Weights of a small GPT-style language model, trained from scratch on English Wikipedia.
Size: 25 layers, width 96, 3 heads of 32, MLP 384 squared ReLU, vocabulary 3497, 5.14M parameters.
Each number is 128 + 24 x the weight over its row's rms, rounded and kept within 0 to 255. Layers, rows and columns count from 0. Numbers have three digits each. The size before them is the row's rms in percent of the matrix's.

# v: layer 20 attention value, 96x96, rms 0.0493, rows 2-38, columns 0-95
# o: layer 20 attention output (transposed), 96x96, rms 0.062, rows 2-38, columns 0-95
# q: layer 20 attention query, 96x96, rms 0.0493, rows 32-63, columns 0-95
# k: layer 20 attention key, 96x96, rms 0.0493, rows 32-63, columns 0-95
v2 109:110158133122084128118074142146114117161125103152152114124104084152151093145143127161161115146138127147125140139170103152145136135109145104167117151100128147116176141097174140167127134109108123153202134091125158142127100127159155118128136130148118151103087117118075125108137132121103123165
o2 108:150096124101128122104137130139108114091073159105133119120134139139155166123140113180108110079108152123115121136109151147143101105112088160104150089122158113145086072112105121123110126127127108148077091160146129136123152119093100126105134133100147102127152170157140139130117157170166149102
v3 109:133146121148144148144186127147134167146129136105146111110114119132140142095131116132146148139096152130150103129109155131110121124155132176145109106143149128176131142172164125085124083153113122125081121147115134148183131127135046128145107103118118101116180124144128127096105111088105160102
o3 103:148115174156074117080135119146126116116147151160122182154131125095128135127109147144072120080156113149116137136133155137136101122089140112157116181105164123115143151125119186126113161120129130167118105092142118144110122136136149114115117133153127177139139139118142076160162150153145114149
v4 103:121131108120145135161122122132128142165143112114147158150098128114108137114168123088120119144129130111125111145127113125143133104173120123140066099121108145071111106071139144137099085128100110113106098097117153133121105100139146130091106116084066154080117158141093113130101166124086121111
o4 106:155110154114110114117136142108113124157167170111088105127161150091110127101157097149136127113145140121156140117128128102087139142154124119109153153159139098190124129157111144160157135138093130144138144160116134086110125150140151123153124129122172175139138083143109188119159123155174090132
v5 100:066163120101121130131091166125130094120124116121103105136087110164157121143109111120162098134145149147117155107113145097057121141164134141156140140138161155166129132152174146156144116142133131135175114099134157091131134100112119138154134123155144107179142122103163130126137097086155124129
o5 102:162123139105166130124164113132127130120137126127106149133128118088143125151128165205092140128147130121120105140149143139173074139107139100107130115110094129070095087131126135121152155124136117110112161151139129121134126126105134130123143169195119160091094118177116084149133121129089144142
v6 107:097094144125188151096149133120118150147099097123142138151097144102082132113130138151134125108077140144081121143154113153125132095142099067130131145127105146096143153102142160139146124165076083110147155153116123135121103131122161132109095123089139115120160127097080139104117123126108096137
o6 118:162135134121106120163147136165110137124160161161097085145135148126141146088088096103084161166187134105174141119113145117142123119177150145097129124135131102177107132094109123116118118097169136154148113135120119116150128154131112099092119103094153135126091150131166124141118151121120103094
v7 098:120095119111154131162106127097135145129157159138097131113145164130107137107145105115125159084121143169132133139168144110105130123143140144091117170122132147170113124100133097162151156100115110149114115127108091130109119143153176141159098151082193095080117125103180138139135128132145162149
o7 097:108129141135120126134124087153159126112116088105124113097121131135114115115116164130155115144156146106093129147128105137123106108103150108187154115154091105108112092116143185124144091180144126136159134129149144124111098092100098138090146142096086154162110088118115162083149140154116089130
v8 090:144092147135118130112118143125188114162165144180080125094161128158096108160110132119123133149120129138118078129172096130128115177132133111153127118116113129128127162129140127090116150089088132171139080101092118144148136117115083125115075134117149152111148136130073134133138131119115111145
o8 083:087172145139112146114122119123128154125130163097106137141076130106136172093166101129106099089118164131105135114085141125124109141108130132124138148149136115148114077143152143143131120152164151120136156147156157101104148110104160158141138138146132154180081131133154095169170120141168164119
v9 091:105119135098177152146139131201139135095106164171137125136111118125099162118128162088120139114130153108100121131152127127088130142078164140104125154112101124083134104096107091112136143143148139115104130173100103152117073152114143142128106124122160102127125102135084157156131136140152098123
o9 106:132113086166113111110114129118157127162136094124132108099133149153108115138130084110144109150144121099155125122160109099192146126174120150143149147163113164179113196139112120142102084121143108117148106080113129129145153123168130092089136127134138118169119141128167101142131104127108114136
v10 088:160116153148132163151123118146161156155161113132176143177172125138160088124135127181137129112116139135128088102129151125144131105114148126111102061125136111092159108100098130105167129138108132118107115088108113131110129115162176137134076131096097109119148132122154154115109123104132086125
o10 093:116127143123145139104152122130118139118104149160128142104100138134107134115104094097155126096134108097126166137128127131139100119133072081132142120107085160147123160144101142155100107167121133122158152175148098121177118140102099099099146139046124134097144150109122148121107126180097140122
v11 099:124100122073154132114125103109154134189106127101081128159144158076126098141107128122111127123124136154136138106128095156154129143136156142145109091097103106133147156124131090161141140124113125084106136145164155102114107195127127113135154114125121153172095141161135127133165142151119177133
o11 100:092163117135122119133111133164124136139103141136125144140143125162129149077142137170149122164130145116123106126128139143143153160099096117110118135138140111108092059138126149095146080114100158127132130122088133186124130093083141111165102123098149101103149105095111099097132102145146069122
v12 105:120113113155092129135142128125142134109147143145182089138121128133128133129104130108140155118097123088132112139093163099150152102124103116138131120137108135138146105126134137051082108118138145063105149156134109110119124128139127141086053128139072086097128115099147133109132112156108092131
o12 085:160115127150139128104117099113125127143137119113118125149170110119120182148118149146114108140153128118127144147168130160110145182179134168095132115118111151150126134117155116181107115130144142176117106104098114154138101183155099112143140145099146135144129195155080143122147109102135137085
v13 111:083143133135120118154141110181128174137136142166176093152140117123103158118125156157124184127100177123125120134143114159129131116139118140136081134137138153174155130116090142123101142126126143125122166189149152146126137167111127076121125127107151137129125126105122148141094120134075107082
o13 118:150113144153128133126136142074111139117124149114130172139139130142124115150119117105130062122116075112108147110120118106136102147119128149121119124064144127130136137119176167105116091144131112163111091069088097108149094147137121171137103131089095113156109148136152119118182134125149099131
v14 086:141157131126139106082151094148137156106126132123143146120099097145090133097112137133147098117131089103131113170096094094103129118103144168117132101137136128123140116115094119083144180118143093132092144148135119110150171093114107117096148125123117071172168146128076130131160103148154135151
o14 099:121072106164095104137099133117111123107123140123118087143134147126108123147104145134156173133100161137125138128125172153158132109105103135140168127113100143109101106126155105129115150148117127081187151103153137125105108158134172129170123109172147134116131144102141114077090139116070131101
v15 101:105148151159149126153150136160101143140079117137093151105079139164119101093118106136103112142113141156117120146095108102146126154139160073107137123133113133132119129133138117156138150103119172092127151132141128099137089152096171138111170097151154158189178125136167121132126146124112104143
o15 100:142122144105139081107109112146116169151137137140133129134156100115129114135114170172119123154112140079137125100131109147130097085121101168094163127164149110113082106137116101106129156144127096158145068126117133127117134118115117138145107111160113122074115084090110105103147112139188137103
v16 089:114125152221132101131127126193142136087087142126124106168127149146111117103153138140110145117141139111159124153107119121121112101141113101122119108123160114110135157092133112158139081103100124117140108137140087145099126109139145101119083137132191158111110122157143135127130154146114176126
o16 086:151128115081161129129108144109129143127166100137121119137115137134121080166172107123126088094115107154104153133116133099120127120145121129145159137139076092165104115110135126149153139161119115143122111100147181104177095134097132149141148134110079103102145142087133149109075121128105077128
v17 103:096096126103199120154105135155149132121161118092125136106111122149125123057151132090100134133094149110097157140138123170129137142137148144101122133140115171118104134139158145068120116134094131169140150150098143137109126111134102145125050124117162144140125130125149139099132156157118125125
o17 111:144124141150104131092153115142127157149105158173123140103137136127122147134103117109153150120169098155126107106133105097101112111160118135134155109116108096172162143097113153162162135122161135111111071122134120098142144126084161114168140137062113160114081121094150158155105101111131113136
v18 097:127110139156142150139140093146154136133110112151110120124136133174146142131108144158095116144086118137129135117133186124119137109080097181072127115133104125139163181121122129093073141154135135101076113117136149122133112094109084123143117127106120111108104127135072153120128125132160076136
o18 085:100121101107117070137082119102119158089133134100166139140139101145100159109145091076162159107139111117107118157144115077107157151160120151148118104120125112121155092138112144121133093108165161154154123128093120165148117156121152100132125124107134142165120143116175141134099136131145149167
v19 104:142149133127171138075194153107110141104120134123165153140135081143102150116131110114150138157153123112129113128164138098115116136166158144097138155126105155152140165097080089135134115096096146115150087083132140122163132108116129139150175137094101079118131100136118129146125125137095113134
o19 111:125125114155112123147083121119154117124091140149084116146099181081108078152121112116154114109123142167153142174093118139106106107123112141126127131167166105122150126103115170120089117130149136135139177151098076136074118114134127111124140123175112132131178128131135127136159126124111155094
v20 104:143125125129099139145160114119122111098128127124165161145149141107121138099140165153124129102137093108119128139145080137155140096116121135082131122096156117105157111132097110080141122142135135126076155165119143152099171162124164147089138105108082171104111118111181135113125152181103149102
o20 115:133113121150148109127102142130110132143154124138159115114137113120122123156113138079138155150111097114138140090100147094093143150168124145165084171142103119122127144118151125114131119106150118140142088115148122110125111141177120108134126144031159104145135175117076168164123124137152105153
v21 099:132120135144141151150114125152127119085168155187130176096170137108119143098101121117165118140115101114112103147099118162087131101120120121104153139109120123112126096138073113135082091134120148115140182126136128152123156177122125123133121143103166157143140140120178136140124163162132098089
o21 102:114104082113120091116135140115182135138113111086137098137114129143158104148153112106160131151129140097112143120151071127156153126149153141146132157120094135160138161146152116139177161104160113138161067129130129104121093101115127162101109127094105128134130097101116140135101094070120132152
v22 103:049160132136115116137135135174121149133122129140123092121106130110130104164136097137112113130114128138133102126117128118154119146111136108097083126132160086115081155154146085106134126111173137145079136114125158134119108108123110131137210119140139105143138107153142120148146128068129179142
o22 111:170129114137139112120159111110119110104089097120147159141142121124108145118116137199116115121128141116139123117106087130133107120093126147122167117116134129116159117123092153079107165165088105113106167132153072133137156142108116125163107138189097139128184133115147116151118130161124083117
v23 084:096124135115076089113103134155096116123152093115144123123126127106162125155158089141195084151154139135128149080094139105126135091142116149107116116132170128141106160116181133110105090097135112081118140118145110120141145123132109089130149140132132120087107085115097115113118115157114151156
o23 094:146136117159186180178102130121128118078087156153127150149123111101131102116132156091144161105127145153136146156153136124098150142097109146178123128073098118157149154129141089107149138162135140117148114120124132102113105146156158153131131157118126148119119179160111105135134118116134090098
v24 089:185105127161070145168154140189114107123118147079100165121139107122170067123132148146130123130171120110118125131144137093115135136145125184113130129141167117124151127154177144105135098125137115119139126104091131118130152160119142135138156120135121158102086125137117114150137129151161159101
o24 104:102149100113140119107078101045111095148145099140171141123103140155097149161149116114111104120115117133138130150137171088124146142119134090166130153130101112114096113085084128169124146154133124159122082148164142165139135092146141137136113157165130130119119125124126126102137153116127125166
v25 103:139119129155189119131115122116153154159165136156180107127142116171144177155162099110134115124115111118134148121125114151110131117130108170098094076129144146125170138098104104185135156137107101160132128140111169121109114074115116125143125106113119130143130135115178112121164091143118095114
o25 088:111134147117100119117139137158122137101090136138114146150098103122093098107185148151162091134119137170125136144111134119171130155135138093131151128103139125152115120135132156084125069125134143118113097115170104134124145174143152107120135152167092111088118132097091177094112134138124148071
v26 110:122135115120147096148132113106155117133149125129090139077134060125127138118139142147132133121137137165144110106143103121154125096085101120138144179140106135106125135201111127175094166130151154163117125104129172117102131140116096093095113148131151158147139137134136120153095158080151131163
o26 105:125122160109127114127139156128110087110117091138105110113157154123153172096098167134108146157132105136133134140096092103119120139129145122107124090135149162111139098093125141090169106133113113127151196126148096094172119128161144176123162118174110107122144117106159135131155084128102157143
v27 094:126116124132149140125131142163141107119136116117141144111089108130116152104126127098123107161112118141157128116135109131081141093132141201091116151129143157131130124126111123139092187147096150149204149126091105131117119128126102099119085123104113140114083104143164172109136163183133143134
o27 100:142103122143100117107114142088119113136158141140114124126171154114145138115122132088169166104138124113091140149153134081126149113141093097152138136109120095127141118125104158124169098104149120132074119132147157122124136117113177158130139105084147142159186144106109179150113102077107155148
v28 084:103120138171082169153093131150112128138135123112088139053142112113133115110126130149125122081104140145108099130144155152154124157086103100187130158135106156131121128146158118121121118085127121131102148118119107146128115148152140144118150103143092160114176104130148125119155147093107148180
o28 095:148152135122127115114170094127115142097128137152140114137124172179145143149129140093148133134149116124140147113127116120131132129135135134104103109153117087118168110122160179120120142186138143154120091129148166085121155176137059119126131134161124076115111136169127085123106115155152082124
v29 102:071096144173115127139125137143148095133089110186142090142126109137134175154121123114114141136147112134119119112154087108076122147107094090138115126125124166113093145152131129156107136148168107156105133103108134117136112134108148164186135107175127164138135117135158133151127103099145171124
o29 096:153173123109118097122107093090126118127126132107129144113116078115132143116117146071131168154122103123122132152129122144186094118119152157114152140164122103126175088151109128080162145173133143088122162130147113177138157078122138126094138156144125129124114146132120124184135144131122130153
v30 094:157150127124122117131078104083097088112101109108117137076078134143116122161108163124133097128116123158134091148115136109138115153172115165113143187126165148147142080144155106150141122112134132144126125131137106125167102098106150111117143147139131112185129123136112097162108136145158123081
o30 113:136122153134140104135128142139124135128093121141096131166118104084148137151128118163099118144114163134116158150129110133108100094108130150145124126151173102095105108121116128114103133117121140108169165134126150131073191127136120158187114128208134147096161118169159128108152149121112127155
v31 111:155154114152135144115164138141112128148143145120133125106152127168145143109119126142129124138131109090103108119113167149120145178145099096157155165151122131166141161139070139118072109132081111101142116131138135148096141211113092129080148124131141116086131118134131131113146145172107147137
o31 101:112093119084130062131137146138150135120129131136122156137127182132121111125120122105136153110127146161121141128140115113144140098105169070099096100089121129116118132131136120157156160121174127152121111101130127114195097076163139118180115129072119108157151147122125141121132142136138091111
q32 073:120110091124099205155136151140141158101150141137164138149111155136154106143145147117151102153114119117119103103138142134154116175149139084158163120129142085114108111170115142136108147117121117133136120128113094127139122162171121099126145112106123172148207086140123116132113139105118097104
k32 080:159138122117117140140125110183228128168126132144152145109152106180158155104133137112120113147113120143123135124201109164124125145148135105127122127106122176098149128076151123141122141145138121112121110140158123126128124096088140156130155129137132104134123140150126154130113095113171103158
q33 092:139123115156134112128146144150162149134194101138130176094106080154143093121182166114157118122141129110121136140145099118127105103107129088108139141092139122111090131172113153090147121137138100091121144159133120144132165133160127099110137108083106124164177112146139142123136129095096093120
k33 083:149155127110145093158128141111131152157130186184125116112173111147149097096137110120147099111138117141123133135145129160180146118109125106181136137095170127170160103106166087100115119113156081104139110145136126103171112147141151130124126126098147091120168095149155113119131128113128145122
q34 098:095126144117132092164154115103123113137111121116102110197116131141075152126114092102128153133142171137159116149075162151141138138136152152142112118168100127159156126078137093110143161134103148134122095145131146130144108091078129149147106151172126121126099141102123103147130130161102143101
k34 082:133139115134145096126129103149104087131137076100128107147106157124104208133114139092160148156108157143145139133111118117146109168147129096093156133169115135162144137119129188165121148150132124141109121151128138166105106141122133168127134116129127126113122187140134119151111135122054116136
q35 091:139112103110147127104129113147146148131104104153126158124149149090126126134098136103118132119157128098116134116106161100094134071153146079118099117109133115118112122099127084112127076115092140120108159147135120133081147136120115155130081091128112116114140116122131129086088207160155121085
k35 075:157167101112129136143130152156121116121132082124154151102139156093122125086067148128103137126102126079131138112149115129128153094135109077148118138089133161152168108108158087115116107106144140099129094170142115128153072114155116135118112110115138136167151154117126106130134158098115167099
q36 088:129148171162106146132117124110096113116099111124122126144098124183105153120130101153142139180128119166111102116116116160136076188110122146129159146133107115107164146123129183121135156149150162141125119121122142126183103103123140098137169171152155131125135159106115103178144135115098141128
k36 103:097077126119152133099120144138122124095166163128139109159111149158087143144135109124118120165151119131125140120134098143141128171127128147106120110155099085147126107129091179138108146132140097097137148143109132146120141120086090127077138143112149101104075204117137122104145111111093132165
q37 130:135164127142129119185140117162148135152087113133162104169174171110051152115091112099104167121151161167143090120112123112094137140138127119115110157146122140130178126104138110145127131165152163132097120144126121130130102106105124129143138131153145130161114163120118113137113144150097147090
k37 083:109096131127151110136152121135100164141156137150124115164128140125064084122135103140080126119149147150130118070117114130098116126158111106106094138137151118149122078132086151126105135117169091096099130146114121113090131116096102102087122171098149114125074161107122125128136131112142155156
q38 088:140169142146098115160150118136159166138072144125141103101177184144068123058129128108107129159162137140143114094129084127123124145128114080141105138157116103143124132123138163117161149117155144125114117103143116141097123121104112122091157133114149132142128151125084134124081133136120154118
k38 113:139096161113130115130172118129099147138124133131143108129150113126091100142171111116154127173162169143126126094134108142117123170165124079093144132119171086141116107164113168137138133129133058102113108154130111120096189104105130124066126165127124122141109135132119118142123105144138146144
q39 115:140127143108120153171138056143113118130115113123198154144134131145131118141096138107110148112142146167154122158139131127083165082112144124136129171126141135135158100121122070151146104160110148144080132150126135119110106111140137167180075101142120091118137133122129125103096125139119145122
k39 098:143173099099125160148122083147132123130106063159124138098152170093123123132095137120095154057102132135148114159110139127109140088129101100122131146103133130130140079125151098138119104136122155131117139115137122122094085149170116138131079109149150125129163117093118143113106147104135115086
q40 085:082040150139117165095119105116130116114112160132183151081136105157109080119095092082121172143089106162122126152120132115116141120119121152114125124154112137130115128140102121128142087137098133140104088123116097100152123113124127117128084130107128106157131137139119134137105088152131159126
k40 102:126131126124134109155088161123141117140124094133152148080119110073133153142081143105139151148160118107081120136113122142089128097157157142110124149127117127120143164121157130110158133108127177117129130158106103163163121151166123115104114086159158171184103123118102105143132174121104118093
q41 106:124146122121116108103082171120144134152103090126111132093138126121171141132139120142126137151174122106100116082126092142118102154161138165103148116127102113121153180129136137115162123105161145112187140143117131161100133123096141098085108110154138169197126126106149088138153147122133132125
k41 131:144070151118148096119137154091108138125131152130136104129114120156093123126153099121155122159144118114123118121171109148162117154134173105148143107148154092177113100181115175133112161125154081140127135118095133109116137108112138140082159161096161084105098127149143113149151117105147135148
q42 101:133182130106095109094079182134110134116124126162087133083117123091148139165131086119116124132159116112098126096143132162144077110164147137134128101108121134121117147092125127104142148132164148125183128136143157120138152132117124114099140136156126176188136131098134101165142118111130148146
k42 115:126111109162121092145137122111136154149147149135113088138138122168101129117152098137128148114128146108159161138138097125146109146144094107137150128113149118143130077157133154116104144093158071165089140099140119098095163146113124129062143179124143091128122127148134141094098096077153141148
q43 083:137116139128134176121141129153083102106122092164170104116197103136158138192128108144116124150102141140152091131179145143110141085124096138099162141111118141107124095127160099077164119140139130128102145148123147149127133161140154099154075109132147095120119122133128115144114117136120132105
k43 101:099141136136109169077125154149106133098146169166124143107120129101097071139102118163106108135154098135098145124123154131163142103115111145155141090120100120122140112162087090114088129111122131122145132095077136122154119116127119093092134120110143113126080172108168117120158134102105129164
q44 093:168137134122159124143148090121122092105150097101113150150100123155140101106150110137135116126110104146119152105106127092117128117072078160130137159159112123116097092107107123185103126079073119142110117143117163137115062138138136146123143131115145083111139155144143115099145128101144140163
k44 096:148135100171112140167103152151172105121057109139134152104147145088135169133117146124107096106137124131150095132153114118117138110148163123130115092128069130112122145128140129153149123138112167132152112124129167170159113112129138127139118117133135168168182125094155181135146131130082115113
q45 097:141168119131130142163093109147051154118138131115135167149103141139156117139133134131101101118127137144142153136093091108108143075106136127101121159140186140139125167081118096169088136130099128135101112103132140137119093094148122174171082134131104148122112128130111120135139143172122138131
k45 105:130169112152132166106122120146177105093149135133107123148083164148109131140111150123159105098133118176135093198134114142150118158098153134125133135153142102132111147155158115142142131130090129069172107133150111134161087088117133169126133140135111134130163113132131133177114161148141137114
q46 106:125075106103146112121119148084107115123155174104134127112149142160102130146172156145155089150089118128131141101150132118154117146129110082160112114182122141136095079141114176129124125134134105111122111130151133134125139163115102141092119142106133167090139064125132164102143102128107111162
k46 090:134158152132110103159122104164158125158124153111115118102137091162155114098118145131154120154116097093134151107136106106146139145147103128139161134093142123077147194143151125129140111120100150100152116108128165128154173109099121118168145121126113202119097165101129127154162126142155148124
q47 102:119137106140118124156146100117091135094111127092107095106112118159137173114167138102122135111135133158175176152058078121147133136103113123169132132100129150124098153128125134082157153150149125123111149129134159107142148147138116190105131146109114108066118117125135140123110131101120147165
k47 093:136124156124100120092125110131161125109145119135152165117161119100125159185121151106150160144168138151127138132116114121107149147107164123127121139121116153097142149089147126136173090161125124114152127143153135141136120085155128160169150118154159158123144140109175137195114088082088150112
q48 067:108068131139148142090121085124120120117073146100144121141111146142084151157082131117131118151133175127135114118106127133097151137085137140139110098154128087154145153106097129121109141097089142143167111136128125131121135136119092137138108180135122103151100094098160099109135112158102119188
k48 095:114126126080103137161086104117094148127131123124112131126149114162157092155135115171129169107107132117122082114140150118093104118178127116174069142096158175088138120110148154100118104143121111157116114122164128123088133138155112137095138096154127133132118111135124104144102160096176133128
q49 084:108076138154164129116121159117124110161172153107161116168116127177067155110121139147159108151111168111133110139095116137118135158109126130100109117165097144135122149109112149117131174173127135157121098127134128120142120081093120121142135133112154140113152076123117125156138103132068104142
k49 077:131127130090109104118171128121072165128115141118163118122147061111089106112134119090143120126088160120140115145121130122149148105141134101155149125154190101158107110136136110097093127095121119150137121159134115118100137087150091107096158130123097113119155127161124137110091133161171161125
q50 094:125153125081158158099120143114137117118122139174084133081146117095121099144141115134101113113119120125135157131174170129121133084105120141129117129121106143125117082131130134125076114118073133117111171115118131130079154160122148134096107110159116095109112148118131145108149153173197147110
k50 078:144151099149161156131101145132181133126155120153106107129085182152102128137145132125132114110118133119123171095135118150103139135102112129129144128146075171114110093097104107137152132118155146116165133102105133109146085114116136142182121137125163197121136182101096142141135132127093152136
q51 111:171123092139122117116157122138175127134181131153101186112123113123183126113181154167148119107096105080133162129147101139168099109138110104128123097103156101112095124159137124136092133136141098105114143121138119119118142160150141112113146119074123146128155114157118153100113151116150095127
k51 100:151085136144131158111128134135181148128127182150161139098188101132168119138171145127149098122108125081126167108178102112135140122147128151124094110119145156136108108082132108131106126163165110141128142146138126104102158115123139101133104110123103100130155084164140149107169125146139100138
q52 089:116153167150149089159143128117121129148075086136137086156127156124062148101104088105103142140159147158142075119112135112130125149146154119143126152178106138149137114090125134124118146131121148160099096133152111112129117113087107147125146161170151105134125157115123103154135139144091167113
k52 096:132130119172131105139148098127082108126134093079107125145097114149086169077158106114125125147101170119161105101075109123115115142146098094125122117163125096152148132124107173127132149124114133142091117148142113126107140122127105174108162171131137127131116177125111153142130141124078153159
q53 119:162111095110141144119154126130135149124151180142157141096120138093163090132135170107139103112112117099136152144138153128105159106110092122146107114108152140132098107173094101153140101133113083112098169161151126116081147130164147110103114111094125107119143098163136152100122144092178109139
k53 118:116143082133096158133113128127150145138126162165176131100166159072164080145136179089127104109109102106126132120127145128106146108133118160177112140101097147111142123117120086146125106130139132105139141139137124109120115145136143087142105069131134163146145081135147163119132154134162112097
q54 138:154084106121137157139165094138124154105114151148201127146160148112134085139123162099144129104117135135133102184135140113091175098111110123132115132084151143129118088119089094142125084163143118134111127165119145120093137131157116128175096116126115111117133095135114147096105123155145111112
k54 122:108161085128107142143106114121149127124148120148149140124148144091153132150081144131121112108123103109123120130118169129114156091131142177157109145094115147130135140138150060131120101161138149133140148109122161092134111145153138086170074076162142148139129090133126151118115152135163100079
q55 131:130129106124135150123144085145120133109169160147125147111135110151155126118123151132142105102101124101144151177111143133153153098119131124115104124106155098132099144144114087135120103141079100138111148112149123112091133128169133166164092130085104106060126123153114152080067113147159103146
k55 146:142154111122145153131135120132160131118102104136153152098155156096162149146116157122154120076131117155112141173108158137113142077101146147135135127109103145126133176091153091165145091155113171126143123120143132134149114139163123120198119075123105152157156106109119156123109148144116095111
q56 148:135124172120105122089094178131068096116111105106152147142095112117111152175114087099108149185153144167102118119124118112113099116151143123152133118160123118105132160118143116092144123128119136134123101146090141131174113108105124128141105135142138135154128153089129092169168132145093166137
k56 133:133167141138111129117116177149161125109161127154135116112092106135087146131087107153117153163161143126089119124144104119149103138152106136130128135192119137122131136142143152098125140118131121112153159137101101153135115124107100124066142175142145124146076169099130100176153130097085131150
q57 091:147131177135120125081120151112091114124114092123123142126120098092130138120160113142113095148121079148107110168126146127112091108132159105087111146138116099109117132134101175114109126148051131154113133094105133085091122078115119123147110135103077103127168138139134097118152149121112119130
k57 092:127182107145131100109157147128130189139121098122090108094145136117129159099090131164093105091092153116144107147123160116106124162126104091093113152095142116162118127165140108071122137142153104158095129099154110098123139129142124134148152178138129137145131097143157142119087147112150129131
q58 079:135120101132098168118120111134131148133115116115157152115190136142126131164097117101156114122123169090163121115111156143132111063124170106127104118089101137142115106128118140145098077154147146193159132119115113126139123160098144138156079136109121155141126111134117132124102103190116119136
k58 086:153158108178119131166115076150138104140126139131085118117138100162142107112118118099138157093116133105185134175084118147141131120135098137097119146079135117178098105173148140113134134127144141161107159112154142129106118148112149102140113140108092122122122141113112126077096140116177129106
q59 087:124118113133149098154159127137122109144133104127142140170124139111123120171143160106151138140125133132148080112162094091110124106149095114127159167117156143105162071097120088117119126140102141108104155123091120171118111160122118101088087138167128101110114109132169115083172151137135139087
k59 094:113181157116116117081107146158127112111084114168114150131114148121153120147118135140060145084133115145167106143132140122163144091096112136154102110174158135108111139125129086155123104125137137132142118105092145117156099088094135115176124131116100142122135155145147127102180143135115154160
q60 089:128145134132122084180119111158119122120151130096099117151105120117123139132108139146135105121088154136145175140087144093133117149125143096123085143157142158116128138153136143177091172104113080136120129154182116150144104158118100162108148168142114167065111118118111144113130123165121117141
k60 087:111162136137145147138123098138161133157118138148158096158123097096146115120153160112145077101129154122144118119112147116172133184152120128136132124156082164107154172115172134169126135148101151111137127103144072136109121138130126153142138093119130156159163197116104142115098127153109135135
q61 102:137124153121106136082107154126097121112106139122126161117091139136094135135149061081093087161116107150146158146105151138114085108155134125122104132134122097143104148109112106126114133173098113175089140081130120066131131091121149118135086134088088128116128133110124113152137145126125139137
k61 099:123183122156103090144149114149167180134158085134128095129110142141100124129109101102081132095106159134139122154147091127121121153151087081087133139121137115137104118132146140102130147110160099122103144122190095109130151104121107103100165165127123125126121114134118122157114133073161124129
q62 088:086157123110125141144123133127107115085177126129080137166069119106177110127113143126111119137186113123100124133127147166136130095114116104114128150150115135130137130150109148154093134100073118138135072122129131129145104122163123107134147151145087069141166152152118103108145120144128115170
k62 097:171127108173143113134157139138120079121121174123103135108106137106144166128172118106137126105100126166120166150119168170154112130105155153144147138136082122146128141104123118117116130116092119123170151103140134138184084139097131138148146145110101127176144105154145178088092143138119122133
q63 104:176168108146115149131096140139159161165094111148111149105152147111121122139129123124158126127181148104122116121116114176099139111122159142104141168069124112127166138081161140100164103140154154110152129141152138112111155144150137110100131107127139154131132081092101115157109167144109134090
k63 099:126063105137134113102111146106102130142214147100112152124114132146120083142154109141134115176172160114153128104145108111098130119140145118101135137130155138152090079180091144106123121123150139093111147110098123097112099101131145143140121144109123093137143141163116106100098128117112117130
v32 090:114103131195099132130117138128127104159103136120127131182094169102164106126130111123147108133100130117133118129095143163092137099178146094140095105130137116107152157093118116141160092119126161163130128121135129132173098100110177097136068118145126138162140139116087132117123105124113146094
o32 100:121109129162152176090069161142128097129148154139086145090133112123152145122155102152119118119130098133099119132139149125138119112132155139165112098100098108115126108127169143099120112098127167113173131127141178147173124147120134094136153103182161161135080131095136131093116130127104135133
v33 090:154161120111142107168131127133140109070144152140111145096148144124170146109111140079143087118113141158084171120160158158142122135113114148113157088116118149161117153111193111174143142106169100104141154112138117086137128104117105135131122133104173132150142127147121157120125130118168130151
o33 089:100125107112109121162132110151142113115090084136137125098164113156140145101121161131175134149176128121153127141135070130157168084110080152100159167132123136094135137132151098126107095120140145119110103151061103158081121153145121150104150119124115108159148140117121112110123142130160128145
v34 104:136108134117129140156152119138169114148115140130132152113151102116115143160139131087130095142151097140098138129176120168106141140117180132117125131123131055187118141124156124174130131120193132132110151099111127100094120106112096113127120129076140149147095108133145163111109102124124082154
o34 126:098126067156099117149106106123164142149104130162129155086145143114131131119094131101152157142141099117112116117131117106120169163147103151124126127106078140074141139132143143108150107147170175115145101127131152153142122139106134080132129080109181122175120091098110112132155119117128156130
v35 086:169078130184102111089134126110105143142133126092141125168176148112130153149105129120108122163099115149126099112101136105102140127164103104166111128118137115109139162094119129094080088124140161133116125135118084138157130156095148109143092105137083071114136128124109121122107136107122123090
o35 098:118139157133129142072109158139155115139172137134102111119134112117136147131099126083120156081129127079109131133158158163138150117105148187138114142117101150146147173151126131107127103138090155101165145110088128145186148122120126124128105111055130118163104133104127135144151152104121123108
v36 088:178095144130110151094104107107094160124140142147199136151125173114143114133145150096119088129144119128107115135136158104072147111145130116140118143133114113108131135100080136083120126169167155103122127173108142150122127104114148114168105103156129141101118113126115149103129145123102102072
o36 116:129113087119114137128112144142144116140120131127131147103166150128133135156123141065186181146135102112107126106152130114125173105168121137137122106115107128135150167122145123130142090155140154126137083148114131129176125152130108102104103116037167143178133120106096132127121149153141120130
v37 102:105106129099150139152153114142127140144136097147138114109137079107094121150133128088135144136075115089120098144171120122183100095125164125138120121133107137160112120132131128157049105115062100132115123109130121168130133117136117096125162127071120092116124146129149106110118115116131093151
o37 104:142151148115118122140112127119097149102121149116089117142087142146144095095121098168104127097136133122164114138122125110133106150070122100118102162162165102157120159109114134138119165124090109145121158116104088111132116126132160162167157149189108161118174134149104150160150152107114130095
v38 082:165114133102115114117115122085105114147151084107114114143072174122109119100146128140151086157148139112144143113117101068093126132170146087164139158107137180110112121133121141105175109120091136177135078109140123138112120149149138135120143110147130151124129130149115110114156156106170130110
o38 090:149166138102175119132116146118118110169161160074102112150133128139144125170147130136145106083131171080151138147108138158109114121084150112129113158140166110160100158141135142134155152102126093129142126141152160102129125090133138136152107154110099145074140166155163143163126151129118150127